Weights of a small transformer language model.
Size: 11 layers, 6 heads of 64, MLP 2048 SwiGLU, 38.7M parameters.
Architecture: RMSNorm before each block, rotary positions.
Training: a variant of SOAP for these matrices, 285M tokens, 4688 steps.
Each number is 200 + 30 x the weight over its row's rms, rounded and kept within 0 to 999. Layers, rows and columns count from 0. The size before them is the row's rms in percent of the matrix's.

# down: layer 6 MLP down (transposed), 2048x384, rms 0.0929, rows 854-888, columns 0-63
# gate: layer 6 MLP gate, 2048x384, rms 0.0985, rows 855-889, columns 0-63
# up: layer 6 MLP up, 2048x384, rms 0.0974, rows 855-889, columns 0-63
down854,101,225,177,174,173,157,235,186,165,221,233,231,165,199,243,206,186,251,245,217,187,199,202,183,208,252,216,227,229,163,209,208,227,231,211,165,227,203,208,215,177,241,178,195,139,252,212,257,157,171,236,176,161,171,200,185,203,172,220,204,217,227,236,171,195
gate855,106,202,202,205,189,183,260,218,166,143,170,233,207,203,211,228,219,193,225,142,220,194,168,221,190,193,224,179,227,193,212,188,167,239,225,228,196,189,203,183,208,215,238,172,249,239,186,179,197,209,180,202,160,209,205,205,226,169,216,192,284,252,187,182,214
up855,106,164,187,213,238,226,163,228,221,245,214,175,200,206,232,201,131,141,202,204,192,248,187,240,202,180,147,189,179,228,218,261,200,189,213,190,251,236,173,217,218,247,194,231,199,184,208,203,205,222,232,250,256,214,237,149,204,197,233,200,225,178,183,198,231
down855,101,242,216,168,217,166,213,207,204,250,180,179,220,142,216,198,223,180,154,215,179,234,189,200,273,223,251,224,152,200,141,212,194,243,154,204,250,194,271,173,218,206,167,201,182,197,234,180,180,234,208,191,229,201,217,176,174,262,245,258,181,187,232,223,190
gate856,101,247,243,210,188,168,209,252,154,244,240,260,189,121,205,184,234,182,202,174,243,202,182,231,176,234,168,160,233,197,187,199,173,190,227,202,196,178,238,151,195,183,193,177,218,233,208,214,233,206,216,179,152,219,221,214,209,166,185,206,205,171,192,150,197
up856,102,161,199,224,232,256,217,172,186,149,161,234,253,228,187,178,160,197,161,271,188,197,241,184,155,160,191,210,189,178,209,191,196,201,226,134,184,138,207,278,163,199,183,169,205,168,165,268,212,248,201,175,158,178,223,232,183,277,184,187,236,184,220,279,190
down856,103,217,240,179,216,213,216,181,172,174,198,149,184,195,197,218,265,183,250,187,195,229,211,255,169,193,210,171,187,202,182,188,214,235,175,144,170,215,194,220,182,198,181,216,226,150,192,236,240,172,177,247,208,201,193,188,178,214,242,149,213,196,180,208,244
gate857,091,223,218,150,237,230,190,218,146,264,134,216,186,148,223,232,229,216,163,256,258,181,231,205,204,183,215,192,187,187,223,217,194,220,217,169,179,231,265,196,200,181,199,191,204,163,200,172,213,228,188,155,189,184,172,207,188,264,202,213,243,204,199,198,180
up857,095,171,221,131,217,236,260,183,206,205,204,210,172,197,172,217,214,216,212,270,175,233,200,236,219,224,164,190,196,199,180,221,272,174,215,184,176,258,207,168,226,194,213,172,193,171,190,160,215,251,198,215,219,191,212,223,215,226,143,197,199,197,193,206,165
down857,097,164,169,160,138,163,238,234,182,209,195,218,189,222,209,211,234,254,178,183,161,170,164,174,195,192,202,161,187,197,244,189,236,198,283,287,200,226,190,209,222,200,182,189,208,229,220,170,185,204,197,196,175,234,231,194,163,227,196,164,125,202,178,223,180
gate858,095,229,165,187,204,193,245,266,199,234,191,168,241,208,186,189,221,214,208,194,199,191,173,244,202,224,252,231,242,200,201,243,191,195,196,194,147,258,216,156,222,142,197,224,183,216,174,163,228,193,190,201,219,185,165,232,156,179,185,176,127,213,231,200,233
up858,099,214,163,159,265,188,163,202,180,220,193,160,198,191,225,161,245,115,177,209,164,263,164,197,185,232,234,206,202,232,156,262,215,169,197,233,199,217,251,180,214,180,202,182,243,248,176,206,191,139,212,200,194,172,143,241,186,177,213,195,115,194,201,223,181
down858,103,176,246,200,250,167,194,196,198,198,237,219,230,260,189,261,159,107,174,169,240,199,209,212,236,193,250,183,207,227,219,207,191,265,255,139,159,195,174,191,236,141,180,198,170,220,265,253,222,233,232,178,208,183,286,214,195,187,227,170,183,175,155,259,229
gate859,099,233,135,186,194,132,237,196,206,192,249,220,132,230,166,183,144,143,238,169,195,213,230,202,171,150,165,193,129,151,206,172,195,168,180,193,214,173,171,148,234,155,230,219,210,246,176,150,217,228,174,175,176,212,198,169,232,203,199,212,188,148,169,208,200
up859,095,192,228,201,169,204,224,194,211,167,253,188,184,199,208,214,137,174,182,114,229,180,226,169,179,173,218,223,234,208,207,209,219,202,151,215,167,148,188,191,208,241,201,147,238,165,208,182,242,151,238,151,203,205,208,203,202,196,191,183,189,152,209,237,218
down859,097,224,199,235,178,236,230,192,188,147,240,185,250,219,204,185,201,177,204,180,231,237,190,163,226,177,247,265,168,208,199,187,207,188,159,191,211,188,203,212,184,173,232,164,147,237,203,196,160,211,282,195,203,180,147,170,198,193,179,208,199,173,210,217,184
gate860,099,238,178,199,176,208,155,157,225,183,188,161,183,207,218,232,178,244,193,168,278,217,153,158,241,142,245,234,229,230,218,231,257,211,139,161,208,227,201,176,192,227,224,245,167,169,175,218,205,206,232,166,175,188,204,235,160,198,173,204,173,222,236,184,196
up860,100,176,195,171,189,139,166,226,194,202,214,191,206,198,160,176,186,213,254,220,208,229,198,174,187,271,213,202,226,235,212,181,189,191,178,233,221,214,243,255,219,214,216,208,226,207,176,223,246,220,243,281,197,232,226,217,177,163,188,209,144,240,207,199,276
down860,098,215,229,260,209,219,231,227,193,249,181,175,168,139,234,215,217,181,193,188,217,195,200,157,198,205,238,160,175,162,188,164,206,213,187,217,183,204,225,184,237,218,172,207,204,241,228,183,192,167,138,179,233,219,203,190,181,196,194,224,183,238,245,154,186
gate861,100,219,177,207,272,195,251,182,235,163,188,217,218,247,207,249,256,173,244,186,196,198,217,245,184,210,231,201,152,228,210,179,181,170,173,182,172,245,216,196,193,224,226,226,232,245,180,230,238,168,230,180,225,188,227,205,228,211,219,196,180,217,145,170,152
up861,098,136,236,202,218,204,243,154,239,176,214,171,239,183,203,184,207,187,170,232,190,132,213,186,168,161,230,205,198,212,174,204,253,153,159,241,233,212,215,211,164,261,250,171,206,141,193,184,224,199,272,178,193,204,185,167,185,199,216,183,188,191,198,189,119
down861,098,212,194,205,249,200,192,238,223,234,226,227,172,219,195,245,251,175,168,222,261,165,218,263,179,214,239,199,157,139,270,174,227,211,198,187,196,264,152,189,170,188,201,234,207,219,210,185,224,238,213,204,137,172,158,205,211,120,184,198,194,180,212,152,167
gate862,103,185,189,202,210,272,197,124,182,215,190,191,133,197,176,188,225,224,168,176,169,169,197,205,214,195,191,215,131,206,194,169,274,198,246,197,248,181,226,178,212,195,173,206,204,255,147,207,162,216,219,217,218,209,173,239,173,210,204,208,220,152,209,200,161
up862,101,228,192,204,168,185,206,201,193,197,197,175,214,218,127,199,157,231,221,218,207,188,204,198,175,233,212,187,198,244,237,190,206,221,168,187,166,155,182,242,202,192,160,259,214,153,148,220,174,207,210,159,200,143,264,212,241,224,132,208,244,203,188,175,157
down862,099,207,177,166,171,204,174,206,195,116,232,160,214,224,206,192,218,186,171,178,195,177,175,161,212,200,183,163,247,188,186,115,156,258,183,196,190,157,167,210,182,265,188,236,230,230,160,206,210,232,200,144,169,204,204,188,149,274,151,195,233,165,197,226,211
gate863,087,221,190,227,123,182,186,247,230,234,196,200,201,234,158,163,191,195,242,175,179,175,208,179,196,205,144,171,251,191,189,183,203,247,181,227,213,221,210,167,140,177,228,254,223,253,207,191,193,206,214,190,233,294,158,175,163,213,214,278,212,181,171,271,150
up863,091,209,191,196,182,210,227,177,217,248,200,212,204,201,190,160,222,211,176,223,242,191,202,151,247,202,159,161,231,216,217,192,273,191,190,217,232,177,167,166,194,236,162,223,200,223,180,229,202,183,200,198,199,211,163,183,160,234,175,197,190,177,134,206,198
down863,095,198,213,195,245,158,155,198,180,204,164,185,240,191,246,189,186,238,152,183,192,196,201,199,209,178,236,239,188,186,224,169,244,179,267,197,207,184,224,230,178,210,200,184,228,241,190,254,204,170,178,226,141,204,168,199,215,212,213,217,208,210,178,202,167
gate864,097,223,185,171,191,165,221,218,225,185,195,202,175,240,224,161,191,193,194,200,270,217,168,201,185,213,173,207,188,189,224,226,208,232,200,171,186,199,210,206,247,140,186,217,233,216,193,203,220,147,119,163,150,214,225,221,185,136,199,170,127,216,169,178,240
up864,097,202,171,187,205,240,187,227,198,159,204,217,188,197,173,181,161,217,198,200,206,164,215,148,168,264,161,224,227,210,208,262,233,221,210,218,221,195,129,191,180,165,209,155,162,131,183,211,187,204,227,185,218,149,204,168,200,221,244,215,187,207,182,231,232
down864,094,195,240,173,212,252,149,196,178,141,193,186,251,162,161,178,190,242,240,175,225,179,181,238,206,218,228,192,179,200,192,242,192,190,174,232,217,130,211,177,213,196,161,180,226,195,201,185,219,245,220,199,208,148,241,188,224,193,193,196,205,169,199,243,168
gate865,098,160,209,171,185,140,203,230,130,194,203,142,215,171,200,181,218,232,183,219,176,147,203,160,261,170,144,193,192,221,210,183,189,194,168,159,189,217,204,151,190,210,185,201,216,190,200,118,241,221,205,203,183,200,167,164,233,208,227,183,235,144,247,218,223
up865,095,186,157,214,225,257,196,158,244,210,180,226,185,250,216,230,199,199,242,174,163,199,201,166,150,182,214,207,190,167,206,184,247,192,245,196,216,179,157,204,203,163,191,186,201,232,179,270,257,176,185,195,201,192,194,272,166,202,202,194,191,214,219,211,209
down865,100,228,230,161,233,216,262,265,203,195,200,236,187,200,201,244,200,220,162,216,240,181,174,168,229,293,202,201,204,203,191,225,214,200,223,202,197,155,280,188,222,264,192,209,178,216,161,205,206,207,217,154,130,195,151,163,198,223,201,201,213,160,148,216,152
gate866,102,192,149,216,222,201,176,215,196,182,227,231,165,145,248,178,186,185,247,208,190,211,183,215,220,184,155,199,220,169,194,252,167,184,142,190,222,220,234,174,245,193,215,248,198,194,214,214,144,176,191,192,169,196,216,189,202,168,189,224,158,219,208,218,142
up866,101,215,197,203,197,183,131,178,158,231,218,216,221,161,173,198,200,182,123,197,204,215,215,168,241,262,222,243,193,172,190,181,160,151,160,146,161,191,288,196,206,166,230,230,180,209,224,215,221,188,197,233,181,208,174,251,228,198,146,138,198,252,169,248,184
down866,101,216,194,214,187,195,166,164,206,184,191,188,221,248,165,179,206,140,235,216,245,174,181,204,183,149,203,231,177,171,228,197,216,235,182,191,211,211,220,180,193,227,107,169,238,193,230,184,193,248,173,224,217,140,226,216,225,185,218,210,206,216,193,163,213
gate867,096,183,202,171,206,215,203,243,194,218,204,203,191,191,210,210,210,204,183,216,210,150,210,239,257,208,230,165,216,209,215,211,244,225,206,252,206,185,200,208,178,143,131,224,237,187,233,236,267,204,182,220,218,199,172,219,227,231,164,189,177,155,269,227,170
up867,092,199,215,182,170,194,194,200,192,210,199,230,189,145,176,244,250,230,221,209,170,218,181,182,180,195,230,155,200,215,231,228,225,200,234,215,196,194,179,219,140,193,196,178,165,247,248,219,238,211,210,215,193,226,180,151,176,211,173,236,199,241,196,250,155
down867,097,195,166,169,178,238,225,137,176,209,181,184,213,162,174,197,254,212,249,165,204,215,225,272,201,211,206,226,155,216,193,213,235,182,290,237,194,209,166,204,157,202,175,243,170,193,223,256,204,142,235,197,245,215,182,181,257,206,149,195,237,197,259,222,163
gate868,107,183,219,184,206,162,194,205,197,191,207,250,127,180,176,227,231,235,190,149,189,194,233,245,204,158,163,198,263,221,173,184,217,213,227,202,206,257,180,211,166,206,240,168,193,181,175,159,209,154,164,228,145,197,150,178,208,161,250,170,207,225,195,182,172
up868,105,163,202,184,234,169,216,237,225,192,194,239,179,218,192,148,250,185,184,173,144,212,187,201,188,249,201,182,195,225,252,230,234,197,260,264,181,238,176,196,213,213,237,211,207,224,165,181,268,200,225,236,204,231,192,198,185,219,211,197,241,182,203,175,211
down868,103,256,204,185,167,177,190,203,157,234,217,221,216,193,157,220,230,260,193,212,188,195,150,194,221,189,214,265,253,202,192,222,178,253,210,213,182,187,163,194,113,184,239,206,203,265,156,220,219,222,162,184,168,246,145,156,209,287,173,223,197,188,166,178,264
gate869,104,208,211,239,254,210,244,205,184,186,218,174,210,179,204,148,230,204,194,178,212,220,193,138,229,161,167,170,190,233,199,202,187,174,215,219,203,185,202,189,184,186,251,242,228,242,168,182,249,190,146,198,169,160,186,229,221,158,235,205,186,113,223,208,165
up869,099,191,166,178,172,192,176,194,179,210,184,237,180,269,202,212,204,222,202,222,190,163,186,234,213,226,218,203,194,181,208,220,201,171,170,186,204,185,160,247,210,173,175,225,216,161,191,210,179,202,188,188,186,203,179,172,183,235,168,212,215,231,190,208,176
down869,099,238,201,175,161,202,162,166,188,205,249,215,190,153,224,189,146,231,189,235,175,221,155,145,183,239,151,196,216,209,189,249,184,212,184,307,206,235,221,235,207,159,181,217,152,178,173,234,210,163,187,257,247,240,215,219,180,212,164,200,196,210,152,214,174
gate870,101,220,266,204,180,199,181,188,194,216,223,182,193,189,232,191,226,244,193,169,192,195,172,159,179,203,273,206,169,108,164,199,220,185,186,196,144,202,156,209,134,220,209,231,226,172,197,232,154,181,176,164,242,248,224,193,194,224,266,228,201,192,187,232,215
up870,099,194,138,209,201,166,213,210,237,165,168,180,216,188,201,234,200,179,210,232,207,221,242,183,235,193,157,167,203,226,226,144,210,178,163,190,193,156,198,183,211,182,215,129,159,177,219,173,227,234,212,191,160,232,236,210,256,202,162,153,198,230,198,195,256
down870,102,206,232,201,225,202,191,161,220,210,188,236,205,187,241,186,168,164,195,171,193,220,220,177,244,233,167,181,258,221,235,198,247,169,166,244,155,90,182,140,198,210,224,233,180,239,191,192,216,213,227,225,148,188,216,159,210,229,162,182,210,262,157,179,217
gate871,095,198,206,179,180,243,225,215,192,156,181,165,220,167,181,194,219,207,198,238,187,208,166,184,152,206,215,178,219,195,141,254,217,120,179,229,217,200,138,207,204,220,192,194,233,246,147,210,196,195,241,173,172,215,171,255,230,259,198,264,186,201,186,193,231
up871,093,226,143,176,184,196,243,260,186,205,184,198,166,192,227,201,207,161,198,189,197,161,188,188,198,243,216,166,220,224,247,168,219,254,181,213,200,259,237,209,221,192,183,122,163,129,212,223,196,184,120,176,194,186,201,193,191,169,162,163,221,241,193,194,210
down871,096,197,215,154,249,182,198,213,208,176,168,219,211,210,212,204,229,210,222,167,215,176,217,217,210,172,201,185,203,205,201,187,219,214,247,208,150,223,238,202,181,198,251,139,182,214,216,198,181,293,200,166,184,217,194,195,166,233,209,244,113,243,149,198,199
gate872,094,174,195,239,206,213,162,219,209,175,218,204,245,211,264,176,216,192,156,142,149,202,222,204,189,227,220,218,189,163,180,241,199,214,173,189,226,182,215,192,196,221,232,200,198,206,221,218,175,156,177,186,235,189,218,244,250,160,209,165,194,150,225,230,152
up872,094,200,180,223,203,177,230,193,181,199,228,178,220,186,234,226,231,194,179,165,171,253,218,188,237,181,237,226,153,166,204,186,188,158,189,213,206,244,172,178,182,222,214,209,240,163,235,166,166,200,195,221,213,162,222,200,174,113,228,203,212,163,202,222,155
down872,096,191,202,209,223,218,222,116,209,238,266,197,170,147,185,177,191,128,200,241,211,203,194,234,223,217,199,202,125,153,274,172,255,147,207,143,201,156,226,200,153,245,184,196,197,192,190,179,207,233,153,185,212,181,189,204,217,235,202,141,203,153,203,228,193
gate873,096,233,190,266,178,179,170,235,211,236,207,192,175,175,217,256,208,170,200,152,183,195,158,185,182,201,227,231,179,224,162,221,163,187,104,215,281,218,240,219,245,161,226,191,205,238,167,221,205,206,204,206,172,232,169,208,179,179,249,173,160,197,158,187,224
up873,098,182,173,162,194,198,217,169,199,183,167,210,230,183,185,193,202,202,220,241,236,181,236,223,260,135,223,194,166,186,149,155,231,254,210,209,130,224,177,228,173,240,183,174,244,207,188,171,187,195,209,155,164,194,177,225,201,197,198,211,259,248,237,165,187
down873,100,185,175,171,242,193,202,231,222,145,189,291,205,191,212,172,247,227,203,174,226,190,196,206,230,165,188,238,181,220,186,149,160,122,227,195,206,161,206,159,205,197,195,216,182,199,186,172,190,199,196,203,227,180,253,174,220,234,206,224,197,201,164,207,162
gate874,104,208,206,230,229,210,227,184,169,213,204,201,196,208,197,175,236,240,201,231,124,237,190,180,196,195,212,212,215,197,231,219,192,232,185,208,176,203,189,265,213,196,269,238,238,256,250,236,277,211,209,198,175,205,211,195,201,228,236,203,200,199,225,222,147
up874,103,197,224,171,176,157,143,175,208,201,218,202,234,220,181,203,247,149,214,179,253,180,240,241,175,208,208,217,244,201,187,197,205,192,164,197,237,180,236,166,146,245,178,174,240,233,215,184,146,227,204,209,216,195,178,212,240,108,217,208,210,193,211,204,210
down874,102,145,186,194,201,274,214,199,205,230,222,219,210,226,171,177,209,244,211,182,188,279,250,172,181,193,224,225,202,227,204,229,122,210,207,199,171,195,186,178,208,211,146,227,204,251,207,175,207,204,222,208,192,255,204,196,189,185,193,186,185,205,200,142,183
gate875,098,131,186,150,196,204,174,141,213,198,247,209,206,238,196,161,198,179,211,258,191,230,244,244,158,169,239,188,210,196,219,223,170,178,167,182,159,224,221,150,217,186,210,271,213,159,216,210,228,207,233,204,185,181,227,177,237,211,182,201,216,155,213,164,210
up875,095,226,187,110,197,182,201,166,216,206,180,207,193,249,197,204,233,187,214,219,170,230,218,178,174,147,190,194,195,207,205,200,180,209,179,224,199,191,184,196,195,197,168,197,223,157,238,174,160,139,178,286,165,169,202,191,161,221,185,177,179,194,161,151,222
down875,099,178,182,252,191,183,193,173,184,178,246,177,204,203,195,178,197,214,209,210,163,244,169,194,212,193,202,133,146,197,217,211,164,218,187,149,188,243,174,223,195,208,131,215,268,164,254,185,182,200,184,167,175,164,212,157,212,206,175,249,180,259,144,228,141
gate876,094,221,217,179,227,180,225,206,179,221,208,181,191,180,206,232,197,207,220,175,241,188,216,234,253,243,163,192,273,225,227,214,192,142,217,246,234,192,161,209,209,181,214,164,208,214,198,205,208,174,174,197,233,153,154,241,179,211,180,211,228,226,184,200,208
up876,100,221,211,181,197,223,226,191,187,214,261,188,155,247,235,162,176,187,230,142,170,205,238,201,211,195,218,198,193,181,229,156,212,163,183,215,216,168,214,191,219,220,201,161,166,232,234,219,193,168,212,223,226,198,178,173,126,203,173,226,240,195,189,205,154
down876,098,203,168,200,161,176,180,208,210,202,202,148,183,151,192,245,169,198,159,221,202,278,183,188,167,263,159,246,236,206,183,197,193,170,211,139,260,276,223,149,166,198,217,201,227,166,201,197,207,152,235,211,195,223,194,231,181,187,236,199,215,162,219,176,188
gate877,094,217,239,129,236,265,229,177,251,258,240,174,198,206,288,152,211,188,216,258,248,207,226,159,196,261,168,223,187,181,201,190,202,197,163,200,208,175,205,201,199,170,205,184,207,175,195,219,226,215,219,182,219,196,153,186,237,176,204,221,211,168,160,176,200
up877,100,196,104,209,184,213,212,197,251,174,151,201,193,220,186,194,226,201,178,183,227,194,175,214,177,220,204,181,227,198,195,203,192,210,191,194,199,198,259,216,219,225,225,183,212,213,212,201,180,172,221,227,220,193,239,189,124,204,176,206,192,166,176,201,144
down877,099,174,213,211,207,213,246,205,224,221,159,178,257,164,307,192,210,185,200,188,179,192,169,251,219,225,191,189,187,206,189,210,205,184,160,215,246,202,214,254,262,201,180,186,210,234,202,198,203,199,185,267,210,170,223,201,182,208,173,203,182,169,199,178,212
gate878,101,174,222,233,191,185,203,213,184,244,184,143,181,188,235,191,181,213,230,235,224,211,230,180,230,215,168,196,169,199,160,193,225,199,229,188,127,176,208,193,192,238,188,168,190,197,185,149,226,221,241,190,179,214,215,202,184,180,182,163,205,222,231,188,268
up878,101,187,186,202,218,212,221,217,226,201,160,182,225,167,224,224,159,202,168,241,267,199,216,186,213,184,204,233,195,189,234,140,216,226,185,153,200,91,204,159,179,172,206,238,163,237,212,214,186,268,200,183,202,222,190,193,190,197,154,184,198,193,220,175,224
down878,101,193,222,210,231,182,173,205,155,158,173,149,176,199,225,204,139,193,248,231,199,193,206,190,215,200,231,240,192,262,147,204,202,212,206,246,228,197,152,221,188,227,219,255,161,227,222,194,208,210,236,174,154,213,192,184,270,219,210,190,245,183,225,198,146
gate879,098,206,208,189,212,230,183,218,249,206,216,178,224,176,141,120,165,168,182,178,138,237,186,193,171,219,203,266,213,221,214,228,196,117,210,163,203,184,188,167,203,185,250,215,191,238,213,187,175,217,204,208,209,226,181,226,223,243,182,247,210,203,176,157,222
up879,099,178,188,263,149,181,189,208,220,165,225,174,193,243,193,262,138,214,266,220,172,189,174,246,168,195,211,197,228,168,202,225,214,183,206,186,191,179,253,197,156,213,162,214,177,204,180,196,178,207,196,262,180,173,197,208,166,210,219,166,251,195,253,162,176
down879,098,152,203,263,170,199,229,278,170,186,142,181,198,224,192,181,205,205,221,212,198,113,210,164,199,208,158,182,177,163,250,209,200,185,178,235,156,207,207,181,207,196,157,219,215,244,250,167,203,193,204,208,176,193,230,245,220,243,210,218,164,197,152,186,227
gate880,117,187,189,214,189,200,183,210,226,200,214,197,208,177,177,220,202,202,195,185,179,214,167,250,186,175,178,147,175,218,203,263,217,143,228,207,232,256,214,196,165,200,191,247,180,216,207,175,213,208,153,155,186,145,199,255,138,139,260,251,185,195,225,198,217
up880,108,234,217,168,245,194,206,171,162,203,177,197,191,180,223,161,180,157,181,231,250,201,189,238,180,226,225,226,178,195,191,229,184,230,179,262,169,193,177,230,222,179,182,196,234,165,229,169,180,193,200,189,199,207,199,180,219,206,214,245,217,203,219,202,242
down880,104,176,195,162,142,234,143,175,203,229,192,237,202,180,143,182,194,237,200,177,189,211,235,193,193,219,194,188,223,191,227,146,268,185,199,182,162,198,171,197,175,197,186,184,169,187,245,212,242,224,210,152,177,208,261,235,230,214,217,215,162,199,168,177,202
gate881,100,205,159,178,267,148,259,221,244,241,226,181,224,217,209,254,248,178,170,209,174,233,202,176,227,249,231,217,162,210,161,246,156,235,205,248,220,153,180,173,170,223,174,123,173,127,211,176,186,217,199,196,199,235,200,168,160,201,170,180,178,180,214,237,207
up881,099,233,213,217,180,243,206,220,183,179,227,234,206,154,191,211,129,138,209,248,200,203,174,178,241,148,185,211,222,172,182,180,149,212,169,189,176,217,206,171,169,207,265,215,284,248,236,155,215,219,218,124,224,193,224,221,245,220,203,219,208,208,203,199,213
down881,096,249,182,171,147,164,151,177,201,185,200,172,111,237,214,200,222,262,176,212,201,186,143,171,201,187,181,140,214,160,180,192,190,207,224,147,207,177,157,179,297,191,234,201,149,179,190,154,245,187,239,165,190,184,223,202,169,213,206,165,175,194,168,199,173
gate882,090,216,228,254,259,197,193,196,224,175,197,212,197,179,177,194,190,238,173,218,189,233,222,154,214,218,216,205,232,190,230,219,233,173,181,201,214,174,248,178,172,203,185,225,204,194,227,203,183,229,176,197,251,223,184,220,252,192,237,219,198,223,246,164,266
up882,096,217,221,233,190,226,214,158,205,219,183,167,231,205,190,156,202,249,210,181,195,204,232,174,178,151,181,190,233,200,203,210,173,191,147,191,244,182,154,226,192,217,211,221,157,186,226,256,204,185,200,172,139,220,254,196,208,276,234,225,196,192,239,169,226
down882,093,204,235,243,175,180,173,204,216,221,185,240,270,211,134,171,207,165,203,178,153,170,186,218,206,236,180,238,206,188,205,189,236,218,188,205,194,208,166,222,185,182,168,223,200,192,211,244,172,208,213,211,162,201,174,171,249,204,244,179,213,171,254,199,262
gate883,106,197,165,178,228,182,218,242,233,191,245,206,252,246,205,160,201,225,204,196,195,168,241,177,200,217,192,184,172,166,212,185,190,163,212,244,148,188,233,216,175,208,236,215,217,198,255,205,200,145,282,202,186,228,160,224,218,223,200,172,184,232,205,200,243
up883,107,211,292,212,179,215,228,231,118,164,204,222,207,163,175,203,178,202,202,181,185,180,168,243,198,149,212,221,243,252,209,247,232,197,243,235,194,196,180,230,179,207,172,203,193,193,144,217,211,178,177,232,184,182,221,212,148,181,193,205,238,165,174,205,169
down883,103,144,166,187,171,230,185,248,144,189,229,226,237,205,220,136,203,188,167,229,191,162,172,188,234,187,177,167,234,251,263,197,213,171,200,200,233,256,175,228,207,161,259,217,252,179,211,194,253,210,200,212,144,194,243,173,198,220,235,234,213,244,168,245,169
gate884,097,189,257,195,156,181,217,167,236,180,183,249,205,219,115,206,202,198,199,193,261,207,196,227,203,187,214,194,204,214,248,207,190,222,158,185,169,231,218,194,206,224,185,151,238,171,177,169,199,193,234,184,216,204,144,232,187,177,182,188,209,209,230,209,169
up884,099,179,205,259,196,212,203,142,197,237,140,166,198,213,193,156,226,145,220,187,170,184,181,193,210,164,118,210,191,250,222,217,203,236,139,200,150,200,130,184,258,159,196,196,218,202,221,199,211,197,229,187,226,203,230,176,195,228,186,206,176,215,229,224,186
down884,094,151,129,186,161,208,244,208,216,175,184,177,170,190,152,167,202,217,207,185,229,238,166,227,177,202,148,242,214,203,202,211,153,211,130,262,242,206,175,182,204,144,243,175,205,184,187,201,209,233,154,247,201,247,202,177,212,127,217,195,223,211,198,197,185
gate885,091,202,229,161,242,227,195,245,242,206,223,185,189,203,193,245,148,180,173,195,216,216,187,151,198,185,254,162,227,174,233,240,186,164,181,187,172,246,223,180,204,147,213,172,198,203,223,157,218,247,197,170,201,235,149,183,195,201,195,165,188,141,222,262,257
up885,098,222,178,183,160,222,204,215,170,154,250,222,178,191,217,147,196,150,176,238,219,214,145,187,175,234,212,166,168,248,176,149,204,193,138,139,191,197,240,181,191,213,157,250,164,205,199,168,207,229,219,162,199,204,250,229,135,178,163,238,151,180,196,239,218
down885,098,201,180,189,249,170,234,251,245,159,242,145,221,245,193,205,228,181,189,210,149,218,228,230,237,183,212,254,220,227,193,232,185,228,209,160,193,232,238,216,243,194,169,195,209,227,258,193,173,205,220,201,209,248,200,175,259,206,234,164,214,224,195,195,167
gate886,099,188,199,187,212,215,203,235,179,119,134,228,228,182,197,162,214,146,178,152,162,229,194,222,160,253,191,208,209,207,198,201,188,223,177,186,171,213,213,167,193,202,211,223,229,197,203,163,264,205,184,180,179,238,156,227,222,228,206,214,168,141,189,174,185
up886,100,197,162,196,143,184,235,231,237,166,216,212,200,204,230,220,130,172,179,198,210,229,200,200,200,245,223,188,200,224,177,198,168,167,191,226,172,216,204,204,197,180,207,176,216,175,220,181,199,197,191,204,252,164,160,174,224,213,209,197,255,148,164,171,257
down886,098,154,235,204,212,211,224,199,169,242,252,168,187,231,188,247,149,197,199,184,193,180,189,161,139,251,173,212,185,270,204,205,210,197,181,223,204,182,188,254,191,158,208,176,197,218,205,233,208,215,200,216,196,197,137,227,198,185,198,244,181,173,171,257,228
gate887,103,222,219,169,214,195,182,201,233,204,231,208,229,160,206,218,211,207,219,156,174,153,170,191,270,192,274,194,187,182,207,213,203,182,174,171,223,161,220,199,188,233,224,202,221,177,208,181,217,207,195,213,218,216,160,228,170,223,200,161,226,241,172,173,202
up887,101,222,196,229,195,203,199,172,139,233,210,221,205,175,126,198,209,208,225,191,208,172,245,161,211,250,183,217,241,215,194,210,176,171,205,197,209,201,233,186,246,150,198,238,201,231,215,177,198,189,169,233,189,199,238,191,180,183,153,223,184,218,163,269,220
down887,104,189,185,199,182,188,170,230,137,218,221,210,228,141,196,185,208,216,223,232,194,187,158,138,191,221,177,197,227,228,201,191,209,229,202,193,201,217,194,199,205,175,156,175,194,223,201,181,180,149,219,211,198,198,159,209,227,187,162,232,182,184,203,177,204
gate888,110,185,154,219,249,208,217,161,181,182,234,218,215,239,208,234,171,167,163,165,125,143,184,175,234,179,193,221,240,211,239,141,219,209,230,195,235,182,248,215,182,185,163,226,224,229,186,170,247,224,232,174,223,182,241,212,208,157,262,214,200,206,202,225,187
up888,113,183,212,174,193,178,183,192,181,227,251,178,190,229,190,243,245,154,268,217,235,259,197,173,209,166,232,170,224,182,192,195,199,196,182,182,220,269,205,194,178,237,239,196,207,127,177,176,205,230,172,230,201,191,236,183,200,145,202,218,198,184,214,236,177
down888,100,149,194,220,251,183,224,202,230,171,249,159,269,191,220,197,203,222,178,183,144,234,198,186,177,201,141,169,245,223,177,173,151,207,199,164,184,138,200,198,175,202,240,190,202,227,220,205,233,205,226,229,193,192,206,124,207,208,178,215,234,169,183,184,206
gate889,097,207,146,245,191,241,196,211,226,180,246,209,212,185,174,193,169,184,186,231,213,117,198,238,208,209,224,242,211,192,252,220,238,171,214,237,209,230,213,191,181,177,187,192,210,223,217,160,205,171,156,234,253,188,268,225,213,276,160,215,262,250,238,181,184
up889,093,165,195,170,185,197,170,199,168,267,186,198,218,196,180,214,215,235,149,191,247,254,219,205,198,214,173,175,183,199,161,202,182,212,145,153,194,197,229,149,216,188,164,206,184,230,198,255,233,166,233,215,209,189,139,188,250,182,224,197,142,156,182,177,221